Weights of a small GPT-style language model, trained from scratch on English Wikipedia: MLP 256 tanh GELU, 1.09M parameters.
Each number is 200 + 30 x the weight over its row's rms, rounded and kept within 0 to 999. Layers, rows and columns count from 0. The size before them is the row's rms in percent of the matrix's.

# v: layer 6 attention value, 64x64, rms 0.0675, rows 33-63, columns 0-63
# o: layer 6 attention output (transposed), 64x64, rms 0.0833, rows 33-63, columns 0-63
# up: layer 6 MLP up, 256x64, rms 0.0973, rows 0-21, columns 0-63
# down: layer 6 MLP down (transposed), 256x64, rms 0.0961, rows 0-20, columns 0-63
v33,091,177,229,212,164,233,167,182,221,219,227,130,199,228,220,232,181,159,228,201,203,192,250,173,162,175,208,196,199,201,226,208,195,173,205,201,220,175,159,193,152,170,192,205,182,204,248,186,170,174,271,171,152,197,150,140,257,201,216,230,201,248,188,246,213
o33,110,228,182,166,169,160,223,249,189,183,189,203,169,180,201,179,183,203,222,233,185,211,212,204,204,202,173,227,205,160,220,170,201,165,171,198,227,184,226,158,228,184,195,163,221,218,178,216,158,155,116,211,214,187,250,209,170,203,288,178,170,138,239,156,186
v34,115,256,271,232,133,190,179,170,193,225,170,200,219,211,209,211,174,236,190,198,207,221,219,198,249,221,221,238,222,179,229,214,183,197,153,170,195,274,189,204,220,173,199,215,201,235,243,196,180,204,198,174,179,194,187,249,167,170,187,223,193,113,204,198,252
o34,119,127,141,183,165,172,209,213,178,202,213,199,221,176,155,203,194,190,204,206,183,119,210,190,178,182,164,214,211,197,178,172,214,125,204,181,198,151,179,174,171,161,198,201,180,183,152,188,245,177,211,233,211,185,255,158,212,215,195,200,183,282,189,198,190
v35,119,158,210,158,175,206,198,183,236,175,207,201,182,253,164,149,217,265,286,145,170,214,227,172,199,158,182,208,161,197,201,189,233,179,156,251,223,177,176,220,173,178,191,193,147,190,190,202,180,248,223,190,178,156,182,202,194,205,161,225,164,207,175,196,204
o35,113,217,183,215,180,190,210,240,169,170,216,161,246,183,230,172,177,134,162,165,221,181,191,213,204,193,180,188,205,192,190,165,170,185,179,139,136,203,182,164,233,219,227,171,211,206,211,236,125,175,208,188,211,276,207,212,137,192,235,180,174,194,190,229,172
v36,097,147,169,217,204,130,231,194,206,199,189,223,202,202,218,166,161,229,196,179,208,218,142,187,224,200,174,275,193,276,217,215,228,155,206,193,176,196,206,231,216,227,176,173,201,233,151,204,241,229,212,156,157,145,218,210,169,180,225,230,190,215,186,239,221
o36,098,261,224,181,216,213,194,204,203,199,228,138,250,212,195,195,208,182,207,194,153,180,214,201,183,192,216,102,175,169,171,145,165,234,207,152,183,216,159,230,210,154,189,255,190,161,200,199,136,154,189,204,213,214,208,182,218,187,179,168,174,197,213,165,190
v37,102,198,190,198,165,193,218,169,215,253,184,275,139,192,214,191,257,174,167,176,220,239,202,219,150,191,205,152,248,215,216,170,206,197,173,147,203,207,230,175,251,220,218,195,225,198,199,188,192,167,196,254,228,203,133,205,223,191,234,202,248,166,163,201,214
o37,087,194,219,174,231,168,196,239,194,144,228,136,218,174,185,218,191,201,204,201,217,183,148,197,193,202,193,212,129,178,196,237,183,215,206,277,188,188,217,180,205,149,218,195,187,207,153,235,204,213,169,165,155,190,216,172,208,226,121,217,167,230,236,247,218
v38,091,241,146,233,193,176,173,213,105,193,223,213,206,188,217,137,242,213,158,184,198,210,209,195,226,168,227,205,217,201,191,227,224,165,223,260,210,175,183,172,156,181,178,163,182,168,207,213,188,132,210,221,228,185,197,232,187,255,191,190,154,175,222,219,173
o38,096,167,157,176,161,259,188,242,267,202,179,186,168,201,152,246,219,179,256,212,183,231,224,180,185,198,158,206,222,185,212,179,177,170,190,174,172,229,179,192,189,244,218,216,177,203,175,193,244,233,186,180,146,202,230,231,210,137,222,233,230,197,172,162,238
v39,101,245,256,168,200,146,246,215,219,224,172,226,164,175,203,217,226,193,181,230,200,229,187,184,201,169,260,207,221,253,179,199,215,180,183,166,212,211,132,189,226,191,198,229,228,211,170,185,242,219,197,132,215,171,180,208,210,156,248,205,231,249,173,156,222
o39,101,215,198,199,186,220,155,205,215,210,199,228,216,244,274,235,161,298,227,213,179,169,201,199,170,217,181,174,180,222,214,224,200,183,219,225,193,256,199,199,216,208,191,243,177,250,261,206,178,193,199,175,224,202,193,226,254,200,147,202,188,225,234,256,223
v40,104,202,227,167,278,194,229,156,198,147,202,192,203,198,198,215,200,219,227,200,258,155,184,211,148,185,219,180,186,190,189,236,188,213,179,184,186,138,241,194,209,258,228,224,207,220,213,213,192,250,195,193,168,247,189,238,186,201,193,253,180,168,206,183,283
o40,097,167,187,201,177,235,166,208,198,279,205,217,201,213,242,218,217,136,160,203,182,195,202,203,219,214,210,266,208,176,162,208,217,225,198,206,244,203,149,270,215,168,202,172,225,234,222,246,248,179,168,214,225,198,193,159,159,177,196,179,223,219,204,265,191
v41,101,216,256,218,208,242,254,188,144,216,226,253,231,190,217,218,192,226,181,167,202,236,198,153,201,234,223,174,207,189,213,188,196,195,194,242,183,177,181,216,207,164,200,213,178,184,242,160,191,205,185,277,187,222,130,201,195,139,186,185,195,190,174,231,127
o41,105,184,207,215,204,157,204,221,248,195,211,191,198,188,178,185,194,236,196,178,201,183,215,249,210,193,194,226,220,158,150,232,217,192,148,202,216,154,206,144,144,267,184,185,209,197,210,312,182,234,210,217,225,146,220,205,227,218,209,226,179,222,227,209,234
v42,098,235,197,212,207,200,183,207,191,182,180,153,232,168,218,176,253,139,254,230,241,193,167,154,191,220,193,217,185,242,203,158,191,212,216,216,250,269,191,196,210,210,185,215,208,177,248,185,193,161,178,223,215,182,241,249,129,194,194,231,168,230,225,202,152
o42,099,173,213,247,160,235,205,192,222,151,174,173,143,233,209,213,178,242,196,173,174,220,238,179,204,159,188,246,165,187,224,267,176,199,216,173,186,187,188,206,215,184,220,155,205,220,180,202,236,234,217,191,218,264,166,191,244,199,237,200,237,159,133,167,191
v43,090,131,268,233,183,145,220,209,181,237,188,212,129,198,173,187,201,234,217,176,209,177,213,209,190,192,237,229,241,229,160,197,190,189,221,200,231,178,167,217,234,184,207,242,147,211,241,146,199,194,182,199,234,185,171,243,207,149,211,209,159,171,180,184,238
o43,090,191,163,154,168,199,173,249,202,199,170,194,205,193,237,198,195,187,161,163,184,210,239,222,144,206,157,152,167,182,187,183,202,163,156,219,180,187,198,139,166,159,216,208,258,184,191,240,205,235,216,155,157,182,222,160,210,220,185,166,185,230,211,250,147
v44,090,223,255,210,217,231,154,201,173,270,160,213,186,192,214,194,201,231,180,204,211,174,179,220,191,182,177,190,219,223,177,181,158,231,216,163,205,207,211,173,188,216,201,147,145,177,152,161,175,172,178,194,224,219,271,203,245,182,212,147,258,235,226,167,236
o44,101,198,163,225,179,170,188,191,184,162,208,223,249,179,183,207,191,195,203,222,182,160,201,195,177,232,233,179,195,193,231,221,237,256,205,228,195,170,190,241,208,177,144,210,259,193,212,200,301,235,274,187,182,168,207,166,170,209,170,236,171,186,158,185,189
v45,109,209,231,206,239,217,178,219,199,227,200,224,236,212,231,234,177,210,228,216,224,208,249,223,245,204,203,210,204,219,191,186,171,233,169,225,187,150,196,194,189,193,250,211,225,211,136,184,232,240,195,150,232,209,190,157,204,278,129,243,268,180,208,196,220
o45,100,196,215,226,155,214,201,188,182,110,183,166,192,200,141,165,194,165,163,220,206,185,190,186,151,212,250,236,191,210,170,174,238,196,258,212,210,228,206,195,231,270,183,146,182,203,214,205,248,193,156,203,168,202,167,238,186,147,214,177,184,227,196,191,206
v46,094,223,198,196,151,223,172,160,169,222,192,154,241,202,196,244,224,211,245,163,216,213,181,265,220,148,189,202,216,181,209,212,236,196,214,192,165,273,198,150,178,199,212,190,201,168,139,214,243,172,177,147,205,208,178,157,266,172,199,197,211,171,206,179,195
o46,102,209,187,196,204,154,179,226,206,204,188,214,165,233,144,200,164,219,132,227,201,175,219,155,176,240,165,163,172,224,152,121,163,208,188,216,147,178,217,232,213,204,178,178,235,190,198,162,180,207,242,217,180,183,186,181,144,235,168,214,208,230,146,195,187
v47,094,204,199,215,213,199,254,198,212,250,196,212,224,186,255,171,217,167,186,245,196,220,190,201,142,189,144,219,178,207,186,239,197,228,180,196,173,141,213,201,232,135,200,237,188,223,233,174,259,233,256,195,179,224,162,177,243,207,235,193,152,214,172,159,204
o47,099,207,235,174,178,175,203,208,237,153,163,190,129,202,187,243,187,222,193,216,216,212,211,223,249,200,263,190,236,216,201,173,216,220,223,260,202,234,207,188,202,171,258,188,201,205,165,210,167,192,139,221,197,174,238,231,212,172,208,134,217,205,197,275,191
v48,103,198,213,128,249,169,234,213,217,180,169,189,180,172,222,163,235,200,194,207,189,211,158,214,155,250,222,216,172,226,183,188,283,199,226,170,197,144,186,263,225,235,209,182,145,202,215,201,203,162,209,157,210,193,178,233,170,238,203,237,165,192,199,209,177
o48,095,182,215,251,208,237,185,224,220,187,208,165,224,199,244,234,160,140,169,155,235,178,222,185,197,205,243,176,229,199,195,232,144,192,162,241,267,219,217,186,220,172,214,193,248,167,176,203,129,218,211,180,193,228,193,179,199,162,213,184,243,243,215,162,185
v49,102,244,210,213,185,196,245,238,180,203,278,190,206,194,177,200,191,239,198,196,222,182,228,262,161,173,223,232,163,175,196,168,211,180,157,248,235,145,190,229,147,206,228,207,210,239,242,136,236,186,149,167,172,234,209,182,210,205,175,212,201,197,233,195,192
o49,104,175,190,153,244,191,160,146,211,214,144,237,172,231,264,175,184,150,203,174,176,224,209,161,239,237,166,224,217,170,199,190,202,156,187,234,155,208,249,150,207,194,205,217,196,170,218,253,211,245,207,260,231,203,223,183,188,189,184,188,220,198,187,166,190
v50,094,184,281,233,174,229,182,183,198,234,187,204,209,210,199,230,195,172,216,191,161,167,208,181,200,200,221,200,144,217,213,187,221,204,161,315,235,192,222,192,196,226,199,183,248,249,173,184,186,136,195,230,184,195,218,216,167,202,175,212,214,189,173,143,169
o50,101,250,183,174,194,195,211,231,169,189,212,190,213,223,189,106,190,252,199,180,183,240,250,232,211,181,192,197,193,181,203,213,166,198,261,172,188,248,149,136,200,154,180,175,149,239,214,201,202,228,221,178,193,226,225,190,200,162,192,210,224,214,208,258,232
v51,106,247,245,226,179,170,200,190,186,240,179,211,216,176,215,194,191,264,242,196,229,182,204,210,224,148,192,203,165,159,219,178,207,221,195,238,172,174,207,289,221,237,219,220,169,225,177,250,214,255,202,212,129,191,222,211,243,213,206,187,154,214,192,182,172
o51,099,189,166,190,204,227,205,180,185,213,210,225,258,233,186,248,183,179,178,175,175,199,208,196,215,157,206,213,233,230,225,182,196,228,207,128,218,164,208,144,144,202,206,211,276,215,203,229,209,208,229,278,220,224,227,235,211,181,200,148,178,215,194,249,242
v52,092,214,255,217,182,225,205,216,152,175,183,204,246,198,184,200,181,173,271,179,229,176,225,225,202,205,179,169,154,151,220,190,156,181,170,202,217,227,252,209,114,191,218,179,159,162,195,178,202,208,243,204,213,187,181,199,157,205,251,217,216,214,208,200,130
o52,100,174,179,222,201,217,161,212,205,236,215,191,163,194,161,208,210,162,160,154,148,234,183,173,192,201,151,230,217,224,184,162,216,190,209,168,192,194,173,173,222,209,148,141,210,203,193,198,174,202,168,277,209,190,229,184,230,201,155,258,160,139,150,189,217
v53,097,221,215,277,150,196,199,223,191,214,167,207,182,171,181,259,207,227,215,246,181,222,254,196,191,209,200,162,238,201,189,219,243,180,190,186,219,243,243,202,203,128,250,197,220,229,252,205,240,241,173,226,238,181,216,210,232,175,237,204,233,217,196,163,203
o53,098,202,178,150,216,214,158,214,237,223,212,215,174,220,204,180,213,179,208,154,214,158,154,258,192,193,199,227,158,228,197,158,180,165,200,241,153,206,221,149,202,177,180,231,187,201,137,185,166,168,249,186,194,192,242,263,240,204,178,167,159,213,208,252,189
v54,090,181,214,234,256,199,176,197,206,183,237,262,188,237,184,246,224,259,170,197,205,206,208,199,179,269,201,208,214,214,217,210,177,222,269,223,169,243,179,194,145,212,166,170,184,204,203,184,202,179,212,190,236,260,179,141,226,152,222,186,211,191,218,221,154
o54,099,195,227,181,169,209,231,262,210,236,255,183,148,163,248,183,156,173,229,205,191,217,187,223,241,226,214,166,208,175,210,214,229,196,171,227,241,175,213,178,227,230,192,219,248,158,225,173,162,212,212,164,144,165,246,259,206,210,167,221,214,192,223,166,220
v55,100,187,250,169,166,209,214,179,158,182,258,190,222,219,127,224,272,204,158,246,207,242,185,255,179,230,248,213,202,187,229,202,194,183,202,191,229,244,206,208,173,211,174,256,206,178,210,149,229,191,203,185,234,215,201,220,237,199,154,246,207,185,205,203,172
o55,097,159,173,246,253,180,222,240,239,147,214,203,145,201,228,161,165,164,233,163,227,195,251,185,223,197,151,158,176,210,165,185,190,173,241,259,169,160,226,161,235,173,250,185,210,217,179,181,200,211,198,178,164,239,196,191,192,208,218,175,207,223,203,185,217
v56,086,249,253,184,202,183,154,189,153,161,248,223,184,242,207,181,233,218,180,195,217,170,201,198,221,197,204,218,224,225,141,254,155,133,219,206,194,219,178,187,247,225,175,166,193,186,239,242,206,205,163,201,173,165,170,201,199,203,161,156,228,159,149,190,205
o56,100,167,162,203,178,223,248,195,173,205,158,218,218,192,172,163,168,234,197,193,136,190,133,190,176,162,186,205,155,189,163,180,188,248,186,196,255,216,174,198,209,214,249,222,151,212,209,172,215,224,269,182,226,179,198,169,231,199,224,259,200,205,251,216,198
v57,099,172,184,238,239,229,224,254,193,223,198,227,207,232,194,207,245,208,152,166,236,171,172,171,200,209,210,220,153,234,153,170,247,209,190,179,191,146,243,198,235,218,164,194,156,223,199,265,222,260,249,155,192,194,163,201,201,191,234,204,180,232,219,187,210
o57,093,189,224,179,212,200,185,157,196,137,194,190,224,192,188,204,187,160,247,247,176,171,174,239,166,162,221,141,255,191,229,204,154,202,169,222,203,206,154,249,191,206,249,163,274,176,212,162,131,229,223,184,211,218,205,188,220,217,216,194,180,199,178,208,219
v58,087,242,197,189,221,160,177,218,178,239,228,188,197,256,156,166,159,156,212,227,194,220,208,139,177,220,241,231,232,194,227,213,191,167,182,166,188,272,211,187,178,235,202,201,186,205,187,259,174,161,191,189,240,227,241,186,181,152,190,254,230,187,168,187,168
o58,089,189,207,248,154,248,218,237,199,130,197,209,224,168,263,226,225,199,232,150,197,170,172,248,201,219,116,171,179,212,208,205,185,171,268,221,241,209,176,200,243,211,210,169,219,212,213,194,211,218,209,185,181,225,175,163,170,199,169,205,201,200,168,175,234
v59,081,180,187,172,170,224,218,166,174,194,223,229,205,170,215,132,177,198,193,223,211,222,204,157,188,188,179,181,222,159,208,224,259,259,186,196,141,197,161,217,189,194,234,194,166,208,255,230,204,234,242,242,245,189,209,250,192,220,154,180,263,156,217,191,220
o59,094,203,165,201,205,188,162,171,224,194,174,216,234,179,195,258,226,180,178,154,237,163,178,238,188,210,214,232,221,206,158,185,147,171,154,175,226,154,271,210,231,183,172,208,216,181,182,203,188,174,169,172,221,208,218,187,164,188,251,254,144,218,154,217,235
v60,100,232,181,185,162,211,181,189,242,261,208,172,211,192,238,238,168,200,194,190,196,159,247,220,177,218,207,249,240,181,158,191,197,207,197,149,191,236,212,189,230,168,254,216,225,239,222,184,206,127,215,233,162,212,210,223,183,156,215,194,203,119,177,165,203
o60,098,167,172,205,204,176,253,187,150,216,202,252,168,194,182,168,217,221,191,218,191,203,201,199,256,166,199,197,188,196,250,226,240,166,170,257,191,198,217,174,178,147,190,182,171,231,194,194,244,213,177,215,259,172,202,153,209,221,202,152,186,270,225,191,262
v61,084,262,172,196,187,182,255,161,197,251,182,176,215,189,177,181,202,168,196,191,195,158,209,201,211,226,176,198,232,203,178,162,198,216,268,210,226,219,255,264,145,231,154,213,213,164,186,221,166,184,201,193,168,235,199,175,233,186,163,204,197,164,211,167,270
o61,095,148,237,195,253,196,164,194,204,167,286,216,151,167,195,224,185,250,171,216,188,211,165,246,220,180,221,202,181,209,265,220,207,199,178,182,174,191,145,155,211,174,219,193,174,226,230,160,275,209,208,219,187,184,207,214,185,233,205,197,225,209,161,211,174
v62,083,192,218,230,180,263,225,202,246,191,159,218,208,245,232,181,164,221,186,180,182,195,206,224,183,177,195,207,221,259,244,187,191,212,211,216,197,186,190,226,195,182,251,158,197,131,195,256,238,143,198,208,174,174,272,187,224,212,207,179,209,176,196,201,277
o62,092,207,166,159,201,111,166,163,157,207,207,223,216,170,185,194,223,227,163,198,189,190,197,171,189,192,159,205,185,147,162,205,203,191,224,157,202,188,191,179,250,184,136,220,165,235,190,200,124,216,233,181,238,226,177,181,151,175,161,199,206,208,202,187,156
v63,088,186,249,175,157,215,202,186,206,183,173,229,202,214,182,207,230,187,156,186,259,186,224,221,216,215,147,272,221,171,194,179,177,251,152,253,199,208,203,150,160,181,229,221,245,196,197,238,270,212,226,145,197,232,161,184,200,179,181,197,195,235,185,185,202
o63,087,163,210,187,191,175,189,191,167,224,198,206,174,237,217,189,193,203,191,274,143,271,189,172,190,198,228,180,151,211,189,201,203,192,231,221,195,164,171,186,235,240,217,186,171,256,211,115,161,217,201,206,194,174,237,167,168,215,146,190,161,204,210,233,243
up0,101,177,195,172,237,159,226,162,209,159,215,193,193,222,217,165,151,190,215,216,172,194,162,245,265,181,217,208,224,185,220,165,165,166,134,245,167,215,201,230,204,166,211,206,165,201,213,162,236,153,217,201,272,218,164,196,197,216,235,191,218,197,139,169,208
down0,082,170,175,197,203,241,204,218,191,247,199,193,216,183,212,225,213,228,230,215,178,196,160,221,194,206,172,250,225,136,168,186,228,183,164,155,205,183,182,174,106,217,160,251,182,173,254,253,241,203,146,204,212,167,174,178,232,208,165,207,198,204,188,174,219
up1,106,177,213,158,232,200,222,159,133,202,205,168,150,190,160,211,201,149,107,190,235,241,225,203,212,149,237,210,196,204,230,174,219,211,156,216,198,184,163,210,180,171,204,181,210,228,191,154,155,160,200,219,206,139,200,182,197,212,224,177,213,191,191,202,150
down1,102,236,159,206,226,185,161,215,175,229,213,231,260,116,240,187,138,214,195,170,244,149,196,207,188,211,187,194,213,188,188,202,205,154,219,227,164,211,241,179,195,172,183,225,154,173,152,206,185,172,234,171,187,211,196,203,198,241,239,247,176,192,209,196,140
up2,090,201,197,212,152,174,205,216,179,246,208,167,194,218,140,206,184,191,215,231,203,217,235,250,230,206,252,213,206,215,204,198,231,243,158,202,228,167,186,210,258,224,172,215,169,189,138,226,246,185,185,163,226,182,210,220,258,188,136,240,173,214,184,196,140
down2,097,209,197,217,246,189,258,235,208,206,199,206,166,200,201,185,165,255,181,221,214,204,257,188,156,156,155,212,219,226,238,189,239,192,247,218,186,256,188,214,170,219,189,235,169,198,218,165,189,193,195,234,182,259,207,172,203,222,256,183,273,243,234,183,186
up3,092,219,202,170,237,162,214,218,170,205,186,204,199,241,219,230,207,232,217,269,235,197,212,177,211,162,204,137,197,211,188,201,234,205,214,220,236,203,157,227,200,192,190,205,148,257,166,195,228,159,203,192,207,131,173,183,250,271,236,151,181,210,230,215,171
down3,092,193,220,88,235,212,224,195,161,178,210,171,235,197,139,191,234,182,212,163,193,189,178,161,209,260,178,192,192,215,229,182,164,181,177,155,236,192,193,212,173,203,242,183,206,165,151,232,170,196,231,193,181,256,178,186,204,243,176,182,174,176,212,215,195
up4,104,157,210,179,207,207,187,226,178,201,218,223,174,250,204,204,165,191,203,132,216,188,204,171,254,153,106,187,166,227,158,209,172,161,185,190,149,157,230,180,152,182,204,153,159,226,157,224,188,235,199,195,222,196,220,213,185,182,227,200,204,197,194,253,198
down4,114,227,185,218,248,187,215,210,156,102,229,190,171,244,182,186,240,189,172,228,206,197,239,220,187,224,234,225,230,239,252,224,218,131,212,215,230,214,177,199,222,206,227,154,191,197,267,184,195,213,166,214,220,220,195,166,176,158,174,187,174,172,225,210,214
up5,080,179,154,197,180,192,203,215,186,216,250,200,161,225,177,239,170,186,212,138,199,213,180,134,199,190,230,194,230,208,181,236,179,145,157,176,184,187,154,178,135,244,228,186,176,201,196,226,185,174,214,217,214,125,238,225,181,218,207,239,213,170,154,165,217
down5,100,192,182,190,219,220,192,218,159,217,237,181,201,232,227,154,170,252,215,188,177,188,207,178,231,227,264,218,202,227,173,260,214,132,208,255,171,191,183,179,183,178,205,136,199,185,196,194,158,229,183,157,161,267,188,178,137,189,193,194,221,189,183,229,194
up6,093,251,180,181,221,179,135,146,210,227,235,225,230,224,253,189,189,235,161,201,219,179,198,160,191,207,156,186,196,223,187,221,219,201,188,211,263,205,162,193,249,176,193,201,220,215,161,191,229,171,163,181,262,167,214,228,173,164,179,152,189,146,188,240,184
down6,116,206,217,156,204,205,207,200,213,182,207,187,201,213,253,216,193,203,168,194,200,176,253,229,131,191,229,160,215,210,240,239,140,187,190,227,233,215,126,193,198,203,230,222,167,201,217,152,150,172,226,194,134,205,147,159,177,239,162,196,208,186,198,218,158
up7,093,240,250,180,205,235,205,185,173,259,184,193,180,268,182,200,236,225,212,215,235,226,197,163,206,169,201,179,255,222,209,179,163,194,225,281,211,246,213,201,200,236,239,224,158,179,176,190,201,220,217,229,216,224,199,198,175,123,233,227,213,229,191,233,180
down7,089,172,176,187,169,175,220,216,222,184,199,191,202,210,230,165,242,246,160,237,194,157,251,169,233,188,183,221,218,154,203,169,253,197,228,181,169,216,251,189,242,177,211,212,204,222,201,209,206,237,271,228,154,178,253,164,217,163,221,154,190,233,170,230,171
up8,092,272,150,258,215,220,196,203,189,179,235,214,246,235,251,181,212,181,219,130,237,275,171,229,189,255,237,219,176,194,171,174,227,201,182,206,189,204,184,194,203,155,165,210,244,173,169,186,226,210,210,193,189,222,173,228,192,235,214,221,203,188,207,219,244
down8,078,144,183,206,165,188,211,145,204,233,165,221,217,222,150,221,244,199,209,223,161,183,213,195,204,185,193,251,212,228,228,180,254,213,202,149,245,186,144,199,202,187,150,249,195,198,251,218,268,189,210,184,214,164,217,174,237,223,178,170,211,244,167,208,219
up9,101,255,190,202,196,222,226,218,182,228,205,203,205,154,179,215,189,229,219,201,239,187,153,251,195,224,153,215,157,201,181,220,167,202,240,185,193,180,266,242,222,198,158,184,152,193,198,211,245,146,227,159,225,265,183,231,192,169,214,227,182,172,261,195,171
down9,099,164,236,233,194,176,169,169,187,206,190,192,106,180,225,189,188,209,191,139,171,229,230,194,162,138,275,155,215,200,188,180,231,176,188,268,168,208,210,208,204,187,206,195,203,227,221,193,152,205,181,190,199,143,199,209,172,188,207,152,198,172,179,227,189
up10,087,190,154,207,210,206,213,197,155,190,176,144,212,221,178,178,199,178,192,238,255,239,182,185,214,172,213,198,168,242,191,165,114,155,213,199,133,190,203,216,163,168,202,207,197,220,220,156,170,185,251,167,184,231,207,195,221,129,193,226,196,179,221,177,240
down10,076,167,202,206,182,164,187,200,212,219,191,217,203,202,254,215,260,191,199,225,182,191,224,159,151,208,239,169,241,171,201,240,204,213,175,195,229,185,160,212,135,208,190,204,193,91,186,194,165,194,178,209,210,151,186,151,207,268,184,188,216,223,220,164,201
up11,123,212,204,208,210,210,139,176,206,228,171,202,188,224,211,204,186,154,229,229,223,261,153,229,239,209,155,205,198,242,127,196,231,190,227,180,163,234,229,231,225,236,172,198,206,211,152,200,200,162,208,134,207,225,147,163,185,165,233,194,156,197,220,193,171
down11,138,137,180,230,188,200,208,223,186,244,157,202,201,147,240,205,124,176,241,153,156,152,209,235,177,167,204,230,209,196,207,197,164,215,183,215,196,154,212,197,270,195,211,179,241,187,208,193,202,221,139,191,198,189,197,227,198,196,179,168,168,199,160,233,147
up12,100,161,188,155,197,208,207,176,237,233,255,207,195,265,200,171,149,206,177,249,212,206,231,197,252,208,195,209,251,195,211,152,232,213,197,215,191,219,178,169,201,161,221,246,158,177,259,216,260,192,191,218,175,217,230,215,229,210,216,249,169,245,218,168,220
down12,098,135,145,231,205,207,226,163,236,211,214,168,256,239,182,210,261,198,188,182,229,196,210,212,207,217,166,138,205,190,150,166,188,189,229,154,157,218,152,209,218,221,197,241,209,199,155,206,168,221,143,211,179,197,214,183,181,141,180,240,229,201,208,183,191
up13,095,184,143,193,232,243,139,204,190,217,140,196,198,185,186,237,192,183,158,157,200,204,172,220,224,229,165,184,159,191,156,201,132,203,206,209,221,213,222,207,243,209,216,166,180,202,194,206,189,153,218,251,210,210,220,208,224,174,230,116,162,254,181,200,207
down13,097,213,230,223,189,209,176,199,206,184,195,201,192,118,229,224,159,182,225,188,245,207,176,239,239,193,210,184,203,215,214,227,161,165,221,259,233,174,178,230,209,142,207,240,216,172,248,127,210,194,251,169,165,231,173,209,178,205,222,191,175,151,212,219,156
up14,121,179,226,189,207,205,174,240,203,189,191,180,176,180,236,186,213,190,162,199,209,192,252,144,226,226,211,153,231,207,234,249,186,225,216,175,167,197,214,255,232,172,168,157,175,216,145,207,172,171,210,231,206,161,222,173,219,247,217,242,130,209,230,136,182
down14,098,174,180,204,233,198,185,200,203,254,204,207,205,221,214,204,214,216,212,213,191,223,185,242,212,199,156,220,221,171,139,220,195,169,160,170,244,194,191,199,128,262,167,226,165,214,229,270,238,220,161,228,224,153,185,209,190,208,209,287,189,178,191,195,232
up15,089,134,186,206,191,170,194,170,191,211,231,181,214,272,237,200,223,155,129,223,197,179,249,219,152,162,253,222,192,260,226,195,158,165,174,230,185,230,170,210,179,200,214,203,159,175,186,172,190,183,157,186,199,193,169,187,198,240,208,198,159,222,240,219,207
down15,093,234,238,148,199,193,183,232,167,171,195,195,224,197,179,168,141,189,192,194,180,201,159,218,230,178,207,177,170,196,132,190,185,226,201,204,211,221,223,231,147,171,186,156,241,210,223,211,126,139,220,197,248,177,138,150,206,216,234,178,198,198,226,206,180
up16,101,185,188,210,183,215,171,236,209,216,188,177,140,226,153,207,161,169,196,208,215,253,160,193,181,170,224,251,153,226,161,194,189,195,216,206,143,189,149,195,159,242,233,267,197,264,219,200,204,175,215,232,178,224,241,228,224,157,172,176,195,227,215,218,184
down16,085,241,209,233,229,172,233,177,203,230,249,213,288,217,202,219,156,187,218,217,207,196,201,221,248,238,181,191,219,211,165,212,230,157,162,168,221,159,202,203,174,254,181,165,204,214,266,216,183,197,182,246,254,200,206,231,219,180,242,231,215,226,171,213,228
up17,113,243,197,203,191,180,168,209,194,141,124,195,185,198,229,257,175,171,208,228,233,241,182,156,179,211,265,206,234,211,223,211,222,232,212,245,220,237,203,223,257,220,225,160,247,203,236,177,203,200,215,191,220,243,216,217,237,219,169,144,222,197,233,196,186
down17,112,197,196,215,207,233,215,227,218,140,204,207,171,221,179,106,144,228,206,196,175,216,253,173,213,171,212,194,231,177,194,231,173,175,180,187,201,205,222,151,166,172,185,166,191,152,218,145,231,211,239,227,161,198,228,222,263,233,184,167,211,231,186,203,171
up18,086,216,181,172,198,192,225,264,150,182,235,164,164,221,211,162,225,151,190,144,220,183,181,179,167,161,157,156,174,215,236,243,148,206,209,201,185,177,172,227,190,185,171,185,212,206,161,237,184,205,222,226,214,144,141,184,183,191,233,160,183,224,227,209,157
down18,098,247,243,204,188,195,175,235,237,238,240,203,187,185,180,249,216,221,184,210,163,231,243,198,242,260,232,167,254,213,195,195,190,194,208,240,183,258,221,242,207,225,215,223,237,259,220,225,248,196,242,206,243,181,247,217,201,220,178,228,186,193,205,167,232
up19,095,163,186,182,192,196,183,154,175,169,230,244,122,201,215,194,208,154,143,160,177,193,173,172,191,165,180,216,217,238,219,228,161,192,224,231,181,164,213,202,166,208,211,197,252,197,181,200,165,159,202,181,165,156,188,270,255,162,185,160,214,197,227,208,217
down19,096,226,250,169,232,239,237,257,231,221,172,250,252,199,265,189,200,159,198,166,196,160,186,160,168,209,200,186,211,226,189,206,146,192,198,221,172,201,171,202,173,171,184,254,167,231,212,232,155,223,165,199,212,179,169,171,155,172,234,230,200,169,224,206,221
up20,109,267,161,243,216,257,175,205,164,219,219,204,208,232,224,207,196,178,185,177,219,216,184,222,203,259,178,217,223,178,255,184,179,199,199,258,244,223,267,226,211,203,211,196,224,172,171,238,198,248,164,174,215,223,207,228,165,198,214,181,215,197,153,134,228
down20,086,226,196,164,165,183,195,154,193,204,204,209,218,213,240,228,178,188,208,191,209,177,221,213,191,189,195,227,200,258,190,195,250,231,178,206,202,187,174,266,172,235,205,181,250,228,149,171,213,131,185,246,234,183,154,195,161,202,176,219,175,290,243,201,211
up21,104,165,159,213,214,174,128,205,178,223,193,208,218,209,209,243,186,169,212,201,202,211,212,121,176,223,175,178,190,199,229,195,247,221,232,211,179,264,197,234,170,185,216,163,200,188,193,215,249,191,183,199,191,185,243,258,249,114,232,211,203,215,217,236,183